config = dict(
    num_attention_heads=3,
    rope_theta=6280.0,
    tie_word_embeddings=False,
    init_std_qkv=0.033,
    init_std_down=0.0,
    max_seq_len=256,
    dataset='wikipedia_en',
)
Each number is 200 + 20 x the weight over its row's rms, rounded and kept within 0 to 999. Layers, rows and columns count from 0. The size before them is the row's rms in percent of the matrix's.

# layer 3 attention query, 96x96, rms 0.223, rows 36-63, columns 0-95
076,208,188,210,194,220,228,179,218,196,193,149,218,171,181,178,189,173,198,217,163,193,224,208,210,203,197,194,178,209,168,209,208,208,165,219,215,227,190,210,187,217,206,228,221,224,208,207,179,192,247,172,199,184,225,180,203,170,220,190,211,183,211,231,206,222,218,195,183,182,196,218,185,193,207,218,200,172,160,185,195,202,176,224,208,184,164,222,204,186,241,186,194,234,215,192,160
089,216,196,230,172,205,172,191,210,233,177,231,212,155,214,164,224,224,181,189,210,189,176,199,218,191,209,169,230,187,220,227,202,231,173,197,181,170,211,210,191,207,227,211,220,189,214,216,175,177,185,227,194,213,208,205,228,216,197,199,225,212,171,182,208,200,184,182,166,173,244,174,192,221,208,228,198,198,185,196,197,225,206,199,199,164,211,238,196,188,223,180,222,198,176,188,210
105,204,183,175,204,215,189,205,212,200,180,203,231,220,191,226,209,161,182,157,208,198,211,218,191,202,206,190,202,200,181,213,184,193,228,208,173,200,211,192,190,184,202,216,227,198,167,191,200,229,260,221,232,222,216,199,242,213,204,193,223,219,191,215,206,199,195,197,206,214,215,172,184,258,214,183,200,151,213,168,188,195,204,177,203,163,220,172,195,216,198,218,185,202,212,167,172
096,176,208,201,181,193,188,219,179,203,203,228,215,195,213,201,210,179,201,188,237,201,186,233,182,221,163,230,208,189,222,203,212,192,185,195,195,218,199,223,178,214,154,209,146,204,239,246,183,209,183,201,193,226,220,226,225,204,194,188,187,209,186,210,246,205,205,202,221,191,206,197,189,180,186,195,208,182,221,227,192,230,179,206,188,196,191,146,201,189,195,203,232,202,199,192,151
109,155,207,209,261,205,188,224,196,251,203,239,192,191,191,215,191,214,179,201,185,189,199,201,203,225,183,185,202,214,206,206,184,201,170,219,235,190,184,195,164,192,198,159,210,213,196,197,180,184,191,212,196,244,186,207,183,178,207,221,195,187,147,214,199,213,214,198,196,195,179,155,171,202,178,228,198,202,184,195,233,214,196,203,200,186,196,174,191,177,191,242,206,217,213,182,214
083,212,225,190,221,199,199,179,178,203,185,199,164,169,193,199,172,200,176,211,237,211,211,195,195,214,246,186,205,188,198,193,236,190,176,235,226,182,193,175,207,214,217,241,195,238,239,187,232,169,194,208,191,157,185,210,164,155,202,211,198,197,214,185,184,208,190,201,208,201,186,199,183,191,193,198,200,225,162,236,208,213,225,191,208,209,213,193,243,183,203,214,226,211,206,218,202
073,219,209,224,169,205,199,200,202,162,209,220,211,198,222,225,209,186,240,195,178,224,186,193,243,188,216,157,168,193,234,208,193,222,213,225,197,184,187,191,208,203,203,197,191,192,200,204,205,196,217,204,178,224,212,202,203,219,204,157,187,217,227,192,182,201,204,234,172,183,213,163,220,198,239,210,229,224,220,212,166,221,226,162,212,166,201,202,165,208,196,225,191,179,229,209,193
078,190,208,187,212,215,156,161,184,242,209,234,224,204,174,167,209,222,180,185,235,185,188,208,199,189,195,198,224,195,197,157,215,155,221,167,215,186,238,209,183,229,210,188,204,226,153,232,183,174,178,199,206,196,176,194,207,187,213,220,199,219,187,204,200,202,208,195,208,224,178,186,201,204,194,179,204,200,200,174,168,219,183,176,178,203,221,186,212,195,200,185,176,230,220,188,188
106,172,180,209,242,200,183,202,244,223,193,232,231,177,208,199,204,210,188,240,203,188,214,194,188,189,215,225,186,217,190,212,189,215,170,192,198,246,193,180,189,170,190,208,179,192,195,210,202,188,173,202,169,187,195,205,198,224,181,214,201,205,174,195,173,185,208,189,227,172,211,180,161,224,177,221,216,211,183,190,238,185,211,194,221,244,187,162,235,183,203,198,236,190,188,212,214
104,184,229,188,186,200,232,202,181,174,193,172,226,181,215,181,206,188,223,223,176,181,212,192,222,165,173,209,192,199,193,215,197,215,209,215,189,191,202,197,230,234,180,227,195,191,237,158,215,207,202,201,174,215,204,190,180,177,174,207,231,200,182,212,189,182,194,176,187,204,217,193,207,195,220,207,158,222,220,179,183,217,179,214,197,176,214,203,208,230,187,214,229,164,268,214,185
099,206,212,172,219,184,201,176,186,209,200,192,201,221,210,200,224,220,251,210,204,199,187,157,184,223,178,203,184,196,198,223,217,215,202,184,189,200,212,219,223,233,201,211,193,184,224,194,188,203,235,207,188,183,207,126,209,216,218,216,171,216,208,230,221,186,187,197,194,227,224,161,199,198,196,216,209,183,169,216,210,203,158,201,230,192,174,193,188,236,220,195,155,201,195,205,183
098,224,207,205,231,192,216,218,236,227,203,180,235,215,189,212,180,183,186,192,187,206,210,172,216,225,188,205,217,212,226,164,174,205,193,178,229,195,190,241,166,184,187,185,176,172,210,220,194,161,196,208,220,182,205,185,171,208,160,212,170,205,225,215,206,225,193,240,204,240,182,184,188,196,200,188,165,176,215,221,216,210,207,220,191,201,215,200,206,204,167,192,171,186,223,216,221
113,199,203,207,181,249,189,181,160,180,223,192,204,191,205,188,174,157,190,191,177,199,164,187,182,162,219,219,207,200,209,213,214,188,199,205,200,187,228,205,193,217,215,209,242,173,191,190,217,202,196,189,233,196,178,195,196,200,228,189,165,218,192,171,242,190,204,198,211,202,180,203,189,214,226,219,224,196,213,202,213,181,224,193,138,203,172,213,204,193,239,156,203,202,204,214,217
096,182,230,196,198,215,195,179,195,199,222,202,211,201,209,166,211,196,176,186,156,193,196,235,187,191,210,187,225,232,219,231,187,221,212,204,189,186,181,176,229,239,175,183,201,187,169,184,206,231,216,217,192,198,201,163,217,231,176,194,178,219,200,209,210,216,202,200,164,170,266,192,215,182,197,186,199,196,213,216,170,170,210,204,217,214,226,192,201,209,235,167,193,188,212,183,187
096,216,174,211,194,201,185,204,188,186,223,178,195,195,189,177,187,168,225,200,226,223,192,201,232,188,233,209,202,192,212,171,200,198,241,179,202,174,209,210,219,207,208,252,184,219,249,243,223,204,196,198,184,212,208,202,214,221,179,208,175,232,186,219,206,217,229,199,213,189,216,187,168,242,204,185,196,212,197,195,177,175,209,219,209,241,199,231,203,187,197,190,187,194,187,253,184
103,205,196,196,166,201,207,222,192,184,235,190,209,171,157,197,191,208,201,193,189,183,224,191,160,216,215,205,226,196,213,179,230,201,171,189,196,204,229,224,170,165,206,189,190,244,219,202,188,208,190,228,227,184,203,192,199,213,220,223,175,169,206,189,198,230,207,195,202,194,190,166,227,197,211,153,187,201,186,187,174,179,214,226,198,206,225,208,169,251,201,208,228,224,205,171,187
097,209,205,211,219,201,192,224,194,201,214,220,201,198,162,164,220,154,193,206,183,224,206,203,184,181,217,160,198,210,203,234,236,150,224,218,168,226,209,217,238,184,202,234,183,222,202,184,165,219,181,193,169,199,187,188,165,234,230,174,189,227,194,195,189,217,186,192,208,199,184,189,179,189,189,203,238,203,203,212,226,184,178,176,216,200,222,199,181,187,199,180,200,193,187,219,213
108,196,237,231,206,215,196,195,215,204,216,199,203,213,186,190,224,201,189,170,231,188,212,190,221,179,163,194,169,165,181,211,187,202,212,224,217,181,200,194,208,176,225,208,218,177,219,200,194,206,204,163,172,194,205,177,227,214,215,181,204,172,213,185,177,221,211,165,170,189,229,182,213,208,240,204,214,219,223,194,243,160,198,214,179,228,177,194,221,176,200,186,156,205,193,196,171
105,195,196,189,210,201,191,169,179,196,194,204,194,188,222,178,231,207,199,178,220,192,187,185,215,181,226,195,195,231,198,195,211,163,209,216,228,207,228,201,192,236,200,213,176,220,192,180,205,182,243,218,196,157,210,235,176,189,237,171,199,163,190,229,199,208,191,216,193,199,198,212,178,216,191,215,223,247,162,209,199,178,202,165,200,211,227,169,183,213,237,215,199,181,182,171,175
106,189,220,182,201,210,188,208,232,211,187,214,207,229,246,165,169,178,210,225,203,183,174,180,199,205,216,215,203,214,225,149,197,205,216,224,200,193,192,190,215,162,201,182,221,195,210,211,193,210,193,215,237,193,226,195,192,197,221,228,223,218,235,236,197,178,166,179,212,201,198,213,191,166,204,213,135,202,200,216,176,209,203,220,191,213,206,171,216,167,207,187,183,186,210,182,192
095,185,203,221,194,183,194,189,208,206,150,194,188,205,166,204,221,223,211,219,236,190,171,174,208,203,194,192,168,223,163,182,216,205,196,216,170,204,174,228,203,211,232,180,170,159,208,172,195,184,163,235,200,205,205,226,219,202,208,214,186,201,187,183,200,199,199,204,190,205,201,214,201,186,204,201,192,214,193,201,179,193,186,207,196,224,202,241,253,253,196,209,175,201,190,241,172
101,200,202,175,199,212,168,196,198,190,184,177,187,176,224,207,206,201,251,207,188,190,202,200,238,162,185,174,200,207,191,216,218,161,232,161,191,177,238,196,197,222,196,215,205,203,180,207,147,203,182,195,202,225,189,208,202,209,178,197,223,202,217,175,176,212,225,184,166,214,245,221,222,187,161,209,223,220,211,203,198,192,241,224,207,189,211,202,204,199,223,183,227,203,186,216,202
099,229,156,161,172,215,227,233,213,233,174,203,203,208,198,175,208,188,218,197,235,216,204,210,177,177,233,183,195,204,197,202,194,207,197,197,182,204,197,178,219,216,189,211,190,226,162,216,199,236,176,181,227,177,204,210,179,201,197,195,213,219,196,184,239,184,193,191,201,180,196,205,162,177,231,205,181,179,187,202,210,200,194,223,190,222,195,228,219,238,170,216,248,182,210,180,221
103,210,182,199,185,213,215,179,229,197,165,202,248,226,220,216,217,206,174,201,198,187,205,194,121,176,212,199,211,210,158,225,202,221,188,205,212,206,154,212,193,226,211,212,198,168,213,196,231,205,194,190,179,222,184,220,187,188,218,203,180,226,193,181,182,212,197,207,214,200,190,225,210,180,193,179,186,194,180,226,174,209,202,205,190,174,213,200,195,182,192,238,231,232,196,226,218
097,176,187,242,233,212,220,194,202,189,173,217,183,187,209,180,181,208,216,181,206,229,202,249,215,227,178,216,198,209,181,214,214,201,212,159,179,164,214,179,172,202,197,209,215,164,207,184,177,245,208,221,214,200,218,198,192,200,197,186,198,184,213,202,203,214,168,233,242,223,209,142,191,197,185,195,207,214,199,192,203,201,216,224,169,174,210,174,173,197,216,221,200,177,194,190,194
098,203,190,168,193,193,194,164,208,212,161,235,178,204,192,211,190,212,205,205,172,229,210,217,193,217,190,180,201,205,213,245,209,218,159,210,202,222,196,204,205,202,170,190,205,158,223,200,201,221,179,194,220,204,190,199,207,200,184,192,199,220,233,185,190,224,223,196,220,163,211,203,193,218,169,168,156,228,210,204,162,215,168,198,200,178,234,206,235,217,215,200,223,219,231,225,177
100,199,161,249,249,214,204,210,197,192,203,189,175,202,176,193,204,163,172,206,184,193,191,184,204,222,187,202,188,201,241,181,193,159,183,209,181,223,217,200,184,216,234,167,204,183,210,180,194,235,234,204,156,193,193,209,193,241,189,221,195,205,203,216,203,208,200,179,225,211,214,209,216,217,204,194,193,212,193,217,213,199,230,203,190,187,159,200,226,217,188,191,223,220,180,153,190
094,196,179,228,165,208,225,186,231,171,216,206,211,201,212,201,199,188,197,200,201,206,238,175,181,214,194,228,164,219,210,198,186,186,207,198,219,204,217,189,216,215,176,230,180,213,189,199,180,204,190,195,228,232,153,180,245,173,216,221,183,211,243,191,203,233,210,226,207,189,211,175,169,216,201,224,203,196,219,190,214,200,178,176,189,177,240,210,204,178,175,184,162,181,220,210,187
# layer 3 attention key, 96x96, rms 0.234, rows 36-63, columns 0-95
115,212,210,207,193,213,210,211,201,223,212,251,244,174,200,228,252,185,210,190,211,207,204,202,219,192,196,198,176,239,173,233,220,207,191,210,187,192,224,175,163,200,180,239,211,153,195,193,174,173,203,226,229,215,171,189,209,184,210,215,180,192,189,221,187,162,195,161,210,190,191,197,204,175,194,185,206,189,202,214,174,211,211,179,229,194,188,193,203,169,199,189,189,214,213,174,183
091,166,221,217,207,178,168,242,208,172,229,233,200,247,188,172,194,190,189,200,185,220,199,203,223,191,224,213,190,200,187,179,167,199,207,181,203,211,233,175,180,196,220,220,173,151,189,224,232,184,198,204,196,200,230,184,197,213,177,165,209,226,206,190,172,171,186,198,213,169,201,219,162,206,201,213,192,207,163,182,195,228,217,222,208,210,197,223,219,204,196,180,211,174,211,194,199
107,185,199,210,215,191,186,151,165,232,203,205,199,240,200,205,209,216,208,203,222,211,209,183,177,198,217,175,164,196,158,215,190,203,207,194,194,180,203,218,188,175,203,210,179,187,160,211,197,184,197,190,166,221,220,229,214,179,201,190,235,219,170,225,229,202,233,189,218,198,211,209,218,175,204,206,226,205,180,188,174,204,192,204,197,221,185,201,200,184,155,230,159,248,184,214,187
095,204,204,210,229,145,229,187,191,209,176,211,246,204,199,214,172,207,177,221,186,200,202,176,200,192,259,171,179,216,192,194,206,207,227,177,205,224,193,209,225,179,217,151,215,197,194,162,210,221,190,189,206,194,225,244,196,214,199,199,220,215,211,211,186,182,209,230,196,223,200,157,188,189,190,198,188,175,196,210,203,191,216,194,199,233,214,191,180,202,227,188,222,193,222,165,211
082,225,201,196,150,192,190,199,194,158,193,187,209,209,233,221,207,203,227,217,188,230,199,226,187,225,180,177,228,197,216,211,213,220,219,193,198,193,196,213,207,208,189,185,214,175,158,185,202,236,220,213,192,231,211,187,231,209,202,167,181,208,234,177,203,208,177,192,199,222,218,206,201,196,206,171,163,159,206,207,169,241,234,243,208,199,196,194,176,212,187,182,182,180,196,224,208
082,182,164,200,200,232,202,240,246,245,180,229,229,195,192,198,214,193,212,191,206,187,201,191,267,224,158,191,188,225,253,171,201,203,197,207,190,215,211,185,217,210,168,210,205,186,214,252,183,173,189,216,217,207,170,211,215,206,191,197,206,177,185,196,201,202,185,179,220,201,199,191,166,201,188,224,224,186,205,174,204,201,187,208,185,217,194,204,219,201,186,184,205,198,195,211,191
083,171,187,207,229,218,161,185,185,201,230,204,200,220,222,155,187,200,215,181,196,201,177,226,190,241,195,188,235,199,238,171,195,183,201,215,195,216,173,207,208,198,199,169,201,222,178,218,191,195,209,200,200,224,211,218,182,211,184,190,229,149,206,207,204,194,186,212,176,212,177,194,189,225,218,226,177,205,183,140,214,189,228,231,168,216,204,194,200,217,200,183,204,187,175,224,181
101,205,221,207,201,185,219,207,186,208,185,159,196,203,218,219,221,173,184,206,212,192,257,199,234,199,205,204,197,197,167,208,213,200,180,208,217,204,178,211,188,197,206,231,202,189,217,146,218,206,159,219,195,213,205,204,222,231,193,206,213,188,192,204,200,197,258,193,250,196,237,183,175,212,180,181,206,217,218,211,225,203,186,190,222,184,183,215,234,171,167,207,198,202,204,172,180
083,206,213,205,177,217,216,180,199,133,186,171,177,199,205,201,172,213,196,181,192,211,162,230,157,196,201,203,232,196,220,164,218,206,207,158,213,184,198,201,191,194,171,188,209,172,194,188,186,226,194,209,170,210,208,168,207,191,214,171,205,197,234,176,214,202,192,214,195,235,183,214,230,208,212,195,167,189,193,220,204,247,218,208,209,205,201,190,198,177,221,172,205,208,216,196,162
098,233,160,220,194,208,187,211,227,240,210,215,198,211,206,201,193,215,204,204,196,215,194,227,179,214,191,219,208,201,220,229,198,214,203,197,199,222,215,220,156,201,166,200,245,231,168,232,241,200,196,210,219,176,169,189,187,188,210,172,181,216,183,221,229,173,177,224,188,172,209,192,189,204,227,218,178,193,198,189,195,190,225,203,207,203,165,196,178,180,207,197,207,204,173,167,154
096,229,197,204,187,216,227,218,241,207,195,220,177,193,186,226,200,181,207,206,191,196,195,171,223,198,202,198,186,197,211,176,207,184,211,246,195,152,233,208,218,209,162,195,193,213,162,191,226,210,193,187,178,198,231,221,190,163,245,144,178,212,193,210,202,181,220,157,191,221,209,183,202,222,193,203,213,209,216,225,206,192,194,198,185,191,194,175,210,196,232,188,208,168,186,171,205
098,188,205,203,219,200,203,197,196,168,184,173,185,204,227,179,247,209,238,199,234,198,192,175,197,194,193,176,180,203,224,261,180,215,226,219,202,205,236,198,219,182,218,204,234,212,196,176,197,208,224,185,222,143,184,193,192,211,230,188,196,173,193,179,192,210,241,165,208,208,204,193,224,188,204,221,209,179,198,185,198,163,220,210,210,212,220,201,209,221,198,218,195,192,162,202,196
114,196,223,188,198,198,229,194,205,199,190,194,226,202,187,181,201,184,208,174,199,199,168,196,213,209,193,176,201,210,184,193,197,188,182,200,203,195,195,180,205,218,199,216,151,214,206,182,258,159,154,208,209,196,180,220,195,241,220,198,225,201,205,226,185,200,168,206,169,222,194,198,180,168,215,202,242,163,201,217,211,239,190,197,221,198,218,214,246,197,199,217,188,236,227,197,170
104,226,206,161,183,194,171,208,209,196,192,205,193,177,194,178,191,210,209,215,230,201,176,184,216,194,183,173,152,161,200,190,173,176,205,187,220,188,212,199,157,156,174,232,200,170,192,201,217,196,179,216,224,225,209,239,189,175,173,198,187,238,203,229,197,206,201,220,176,227,210,228,209,190,193,204,158,242,221,209,203,200,191,187,201,204,188,203,225,182,199,222,200,189,185,174,199
097,183,181,199,195,221,166,188,170,208,165,225,209,174,195,209,219,210,198,188,234,194,171,238,197,210,175,206,187,210,169,206,210,211,193,207,191,205,180,201,179,157,197,166,190,196,235,216,233,190,214,181,174,184,233,208,205,219,229,175,204,190,225,200,192,189,200,209,173,212,224,230,181,222,180,210,201,187,196,182,240,232,207,200,218,159,194,190,231,171,214,169,177,202,215,182,225
105,202,217,203,217,200,200,209,194,230,192,185,196,231,172,215,194,209,183,178,209,188,219,167,218,182,202,204,183,193,178,219,186,209,197,201,197,219,217,209,240,208,193,230,218,214,244,199,202,171,202,200,214,199,221,181,207,175,147,228,221,212,227,167,246,160,240,195,187,214,174,191,245,184,173,208,201,182,210,206,217,193,199,200,198,188,223,201,219,188,188,212,204,213,184,157,237
098,164,209,202,189,173,217,190,190,178,188,188,193,213,180,198,203,226,193,207,220,196,184,216,220,207,171,214,206,183,176,190,243,209,180,225,201,208,193,227,172,248,186,222,186,203,185,178,210,197,176,176,209,207,191,244,183,202,217,205,213,218,225,212,187,210,189,183,195,202,156,247,228,216,181,206,196,179,140,207,236,198,208,210,184,189,203,247,177,195,212,206,192,176,195,181,212
100,201,186,178,190,267,210,234,195,197,242,178,198,206,187,192,187,211,206,220,169,217,173,206,183,205,218,190,185,163,196,175,197,209,182,227,165,207,211,223,183,210,185,194,202,179,180,230,182,162,186,190,224,185,200,189,194,205,235,190,181,226,200,258,193,227,185,200,211,219,174,198,203,229,183,183,192,178,201,199,191,202,183,221,201,176,216,214,212,181,182,203,233,192,224,224,188
112,193,192,192,191,178,183,234,205,211,180,185,218,218,210,200,182,194,221,186,189,190,197,215,232,200,203,189,189,195,182,231,234,195,209,200,189,186,167,236,224,173,205,234,188,236,221,201,188,218,194,195,185,239,223,185,188,213,185,188,191,217,166,227,167,225,169,213,222,214,180,188,230,205,196,183,205,195,212,193,217,184,170,243,197,216,153,191,203,210,227,181,164,186,169,232,214
111,187,174,193,213,205,239,180,208,187,210,214,210,163,207,185,234,199,176,185,205,165,210,191,177,190,226,219,175,220,192,197,158,191,144,169,188,210,199,211,212,184,196,189,209,181,197,184,171,195,203,205,210,207,203,180,211,227,209,172,219,222,168,236,202,194,193,202,184,202,222,217,186,209,210,208,233,209,190,161,185,161,203,199,179,193,172,203,201,215,221,245,245,184,175,194,203
098,203,167,181,195,194,204,188,218,171,206,181,185,202,212,216,196,191,189,210,195,193,204,213,199,163,204,211,231,189,210,195,244,239,225,199,169,205,230,216,194,206,199,211,198,220,219,232,200,228,185,193,245,166,206,204,180,203,180,176,213,189,205,191,208,155,195,206,233,180,209,216,168,216,193,172,223,200,225,210,195,230,189,177,212,207,221,158,222,218,188,201,213,192,144,232,216
107,192,198,197,206,192,212,240,186,212,169,169,180,202,206,170,192,221,205,203,214,197,228,222,170,208,225,208,206,172,195,210,190,189,177,221,195,214,214,203,211,187,186,236,180,181,174,207,215,208,172,196,237,204,235,176,188,177,230,234,208,176,178,233,193,174,205,226,206,174,191,206,176,175,204,168,167,216,174,224,176,209,203,195,206,164,179,221,212,199,204,159,194,175,185,221,233
094,182,168,215,235,213,189,188,244,183,175,206,172,174,201,212,218,215,175,191,221,209,214,216,185,177,224,200,206,207,184,169,192,226,184,164,232,214,183,169,199,181,163,188,190,193,240,195,181,225,199,211,213,200,184,214,190,216,193,169,200,191,256,217,197,202,214,214,199,188,176,196,233,189,204,179,218,220,196,189,222,235,194,235,205,233,230,212,170,194,195,211,186,219,189,192,206
101,225,181,228,191,185,201,179,193,207,229,194,219,191,176,164,200,190,199,203,218,190,172,186,238,185,220,184,258,179,216,182,165,180,180,194,195,182,201,210,187,190,222,204,191,196,226,201,170,215,186,218,187,183,197,159,211,190,225,214,203,170,222,184,247,183,186,198,191,206,190,212,209,198,188,199,180,201,176,190,211,190,165,182,227,260,214,162,201,226,216,193,219,195,201,217,188
100,178,201,177,186,210,218,215,196,213,189,185,170,196,231,183,196,190,173,215,178,197,195,159,183,190,223,191,181,202,229,177,211,204,210,196,205,192,172,217,211,209,245,225,212,225,208,190,185,162,212,224,158,188,202,252,222,139,228,207,205,199,175,199,187,164,207,230,202,229,204,202,192,207,201,213,207,176,179,194,218,208,221,223,209,221,191,240,182,200,196,204,195,216,201,195,169
098,263,206,204,182,194,213,215,171,187,194,209,231,200,184,169,185,210,195,199,230,225,216,221,154,190,177,173,204,212,247,185,203,199,228,175,180,201,226,171,173,209,230,184,193,214,208,202,192,198,196,183,197,191,209,195,216,188,159,195,187,197,222,220,190,150,203,204,198,220,194,209,224,236,203,227,201,254,205,188,200,199,214,200,205,207,216,227,188,207,193,178,181,202,186,169,207
098,185,226,202,186,213,232,181,215,198,220,177,184,206,181,230,226,205,226,176,203,185,182,198,207,163,181,188,180,181,198,171,211,245,222,206,176,210,210,190,222,213,213,181,190,175,185,194,180,194,212,185,209,201,228,225,194,174,191,208,209,181,191,211,170,207,210,207,170,181,216,199,201,206,214,209,176,154,215,190,230,203,198,176,185,230,158,187,196,179,224,248,169,234,235,206,183
092,209,175,196,186,184,209,198,197,193,185,197,248,181,174,187,170,176,224,178,209,210,184,216,207,193,211,209,212,214,173,188,197,219,164,235,209,208,207,164,182,209,238,198,207,188,203,178,205,222,178,222,183,161,209,226,189,174,234,198,198,212,191,179,208,215,227,196,208,221,189,189,178,205,214,209,210,211,209,220,196,202,231,258,175,176,210,192,244,182,180,195,209,241,180,219,230
# layer 3 attention value, 96x96, rms 0.194, rows 32-40, columns 0-95
097,265,214,219,202,214,248,214,178,212,204,189,228,183,224,178,192,184,199,195,209,192,211,198,193,187,200,215,216,207,211,185,188,187,150,196,164,196,207,218,230,203,207,219,199,219,175,183,211,207,198,176,192,205,253,191,230,201,182,180,208,203,253,222,189,171,192,199,206,219,169,236,195,201,206,199,198,165,192,211,182,182,224,208,196,243,207,174,190,211,201,181,179,185,195,218,197
085,211,202,192,197,216,188,230,204,192,203,192,184,166,197,193,193,246,206,206,241,218,189,253,186,213,249,173,198,169,212,201,199,174,215,186,227,224,174,202,196,218,185,183,193,229,191,205,199,207,183,205,208,177,201,218,226,245,186,231,236,214,202,204,202,230,173,203,199,204,165,188,192,202,188,169,209,177,199,185,182,194,174,189,209,220,164,196,217,223,220,246,216,198,201,189,216
093,225,201,190,180,197,194,183,205,184,167,176,239,190,223,230,153,193,230,192,202,195,194,185,187,206,182,207,213,207,201,220,214,191,218,172,206,194,213,232,197,195,194,199,215,201,188,199,170,203,200,227,238,183,230,167,197,232,184,217,216,226,220,203,214,217,183,208,182,184,198,202,196,178,195,193,196,185,127,229,185,206,184,213,214,228,179,232,209,233,176,158,197,197,186,190,223
093,199,212,225,205,203,211,209,213,191,219,198,207,231,181,182,219,206,194,199,181,167,201,198,235,216,214,185,182,197,189,148,201,198,156,197,235,187,190,229,176,188,209,182,178,185,175,249,240,231,182,211,190,184,185,184,188,162,184,210,196,238,227,217,214,196,214,203,197,203,153,202,205,199,219,185,186,173,198,237,205,191,224,181,204,202,179,210,228,197,190,189,210,218,214,244,204
084,248,204,199,192,183,217,212,205,236,222,180,209,233,226,203,221,194,187,170,169,177,227,183,188,171,187,180,205,176,209,198,200,195,181,222,182,202,232,184,204,197,216,224,227,194,177,216,220,181,139,189,170,198,213,205,186,186,210,198,212,183,215,175,209,192,202,193,215,178,214,202,185,195,171,169,205,217,197,161,172,198,178,215,167,175,194,222,231,218,243,203,184,210,187,194,200
086,213,182,195,221,200,188,185,205,183,166,201,222,199,215,208,191,180,175,209,191,229,166,204,200,209,178,194,190,214,168,217,204,169,198,214,198,200,211,214,190,202,260,180,210,184,264,179,209,175,186,209,194,179,162,187,159,203,202,206,248,184,211,181,170,186,170,216,213,206,207,178,199,182,222,179,226,224,180,197,194,221,192,213,211,180,208,220,198,218,195,173,238,226,203,189,209
087,212,204,197,214,224,217,182,212,212,184,175,166,203,177,209,226,211,184,221,212,210,201,222,214,217,225,189,225,168,214,169,197,207,195,191,206,196,202,176,215,200,192,242,181,224,182,220,204,200,189,169,197,229,164,205,215,190,156,168,222,214,207,253,222,215,205,193,185,237,203,185,208,177,195,186,241,205,195,211,185,200,213,208,233,194,199,231,196,167,229,210,240,217,195,216,231
107,187,182,206,195,206,218,194,198,224,216,214,188,218,202,189,178,204,232,210,208,218,203,208,207,189,223,217,198,205,185,218,185,200,193,188,233,183,205,183,182,175,199,171,212,179,201,222,180,207,159,207,230,211,189,154,227,235,199,186,220,179,193,253,178,200,234,208,207,209,193,230,218,209,176,206,192,223,212,218,184,239,190,171,181,213,247,207,183,174,201,157,175,204,193,164,172
096,220,237,210,198,219,186,173,225,202,180,208,221,191,205,183,194,186,210,208,192,190,214,216,202,162,159,173,168,211,196,182,206,224,233,214,163,185,215,203,194,196,219,187,179,204,239,202,234,205,185,188,196,198,200,200,197,165,217,202,194,178,201,215,161,181,204,201,212,189,189,166,189,169,222,221,175,245,204,243,205,205,167,203,175,197,209,192,198,173,201,188,195,259,199,224,205
# layer 3 attention output (transposed), 96x96, rms 0.178, rows 32-39, columns 0-95
093,193,213,193,221,212,182,183,168,218,238,201,182,186,191,225,191,186,193,207,185,191,176,215,226,191,187,218,211,198,208,196,203,192,198,168,209,204,226,195,167,215,219,206,229,184,239,187,191,206,191,224,237,181,190,198,186,233,181,249,196,176,215,188,187,221,237,216,229,197,163,211,194,205,217,221,252,242,194,222,192,215,204,186,209,201,222,191,197,162,175,205,199,182,161,197,182
090,191,187,216,177,202,149,202,190,185,177,205,206,216,169,231,171,183,169,200,161,193,201,202,239,201,202,166,191,213,197,195,207,208,205,227,188,203,191,190,198,244,216,197,207,218,154,202,191,176,218,229,189,172,224,177,174,208,200,198,216,231,189,226,205,173,180,225,206,186,195,188,185,238,200,188,202,214,174,179,206,197,189,209,252,209,212,222,164,224,179,196,208,212,205,188,171
091,226,180,178,235,208,198,188,193,169,207,183,228,182,183,231,221,183,194,180,206,202,194,208,218,218,188,199,178,199,209,211,189,219,208,177,174,197,203,205,180,207,196,155,214,175,178,183,196,217,188,196,214,198,199,169,166,192,221,188,181,202,215,222,183,173,151,191,223,224,183,200,212,206,205,206,244,206,188,181,183,174,175,192,193,175,213,196,128,184,243,202,210,175,214,198,213
097,200,229,189,225,212,174,186,178,191,211,184,175,190,167,246,155,219,238,192,197,205,212,199,214,189,192,203,219,179,155,203,196,208,234,222,175,194,220,230,190,198,230,233,201,191,254,197,197,207,173,211,172,213,180,232,189,187,184,217,210,183,226,201,201,211,177,207,217,201,187,223,191,201,203,176,214,207,228,196,179,183,199,197,228,204,172,193,228,230,203,179,192,201,218,177,170
086,226,208,194,212,205,167,191,205,211,251,217,203,225,207,202,214,206,194,195,242,166,202,218,217,194,206,199,195,215,182,217,167,204,178,186,222,171,193,213,173,189,217,179,183,206,198,207,192,171,208,209,174,207,202,182,208,244,197,178,203,170,219,205,230,207,192,214,197,164,197,244,172,241,224,179,172,229,220,227,201,188,225,213,177,199,240,179,208,176,172,181,179,201,194,189,195
093,223,197,190,202,202,200,211,237,192,217,214,211,218,175,181,205,217,188,245,170,207,207,207,174,181,205,199,181,190,213,214,176,258,210,181,163,158,193,196,211,202,209,186,221,221,174,220,184,153,189,190,187,216,182,206,209,179,207,211,203,175,169,187,207,173,193,199,197,228,201,174,228,190,174,179,193,227,200,198,225,199,220,213,187,202,188,218,212,167,244,232,175,225,207,186,184
093,198,191,187,195,177,169,194,195,159,198,216,159,229,198,218,181,218,200,183,210,223,200,197,187,197,188,182,167,207,179,201,192,173,236,204,220,196,186,218,208,225,193,194,209,187,209,254,211,204,216,224,208,179,193,219,170,199,170,190,206,220,193,170,211,196,202,213,225,198,220,191,227,197,151,191,196,211,208,183,222,201,212,221,192,203,189,163,191,215,177,186,213,231,124,200,193
102,199,212,249,219,200,193,207,193,216,208,176,222,198,210,222,215,197,207,198,176,181,215,213,191,209,193,196,206,180,201,211,185,198,210,202,207,209,229,214,207,224,158,178,192,205,208,183,186,226,215,225,172,209,210,211,208,236,215,224,201,207,174,171,164,221,152,209,179,208,204,167,240,197,215,187,172,169,174,177,209,156,211,191,195,201,195,158,208,221,187,225,172,203,169,244,199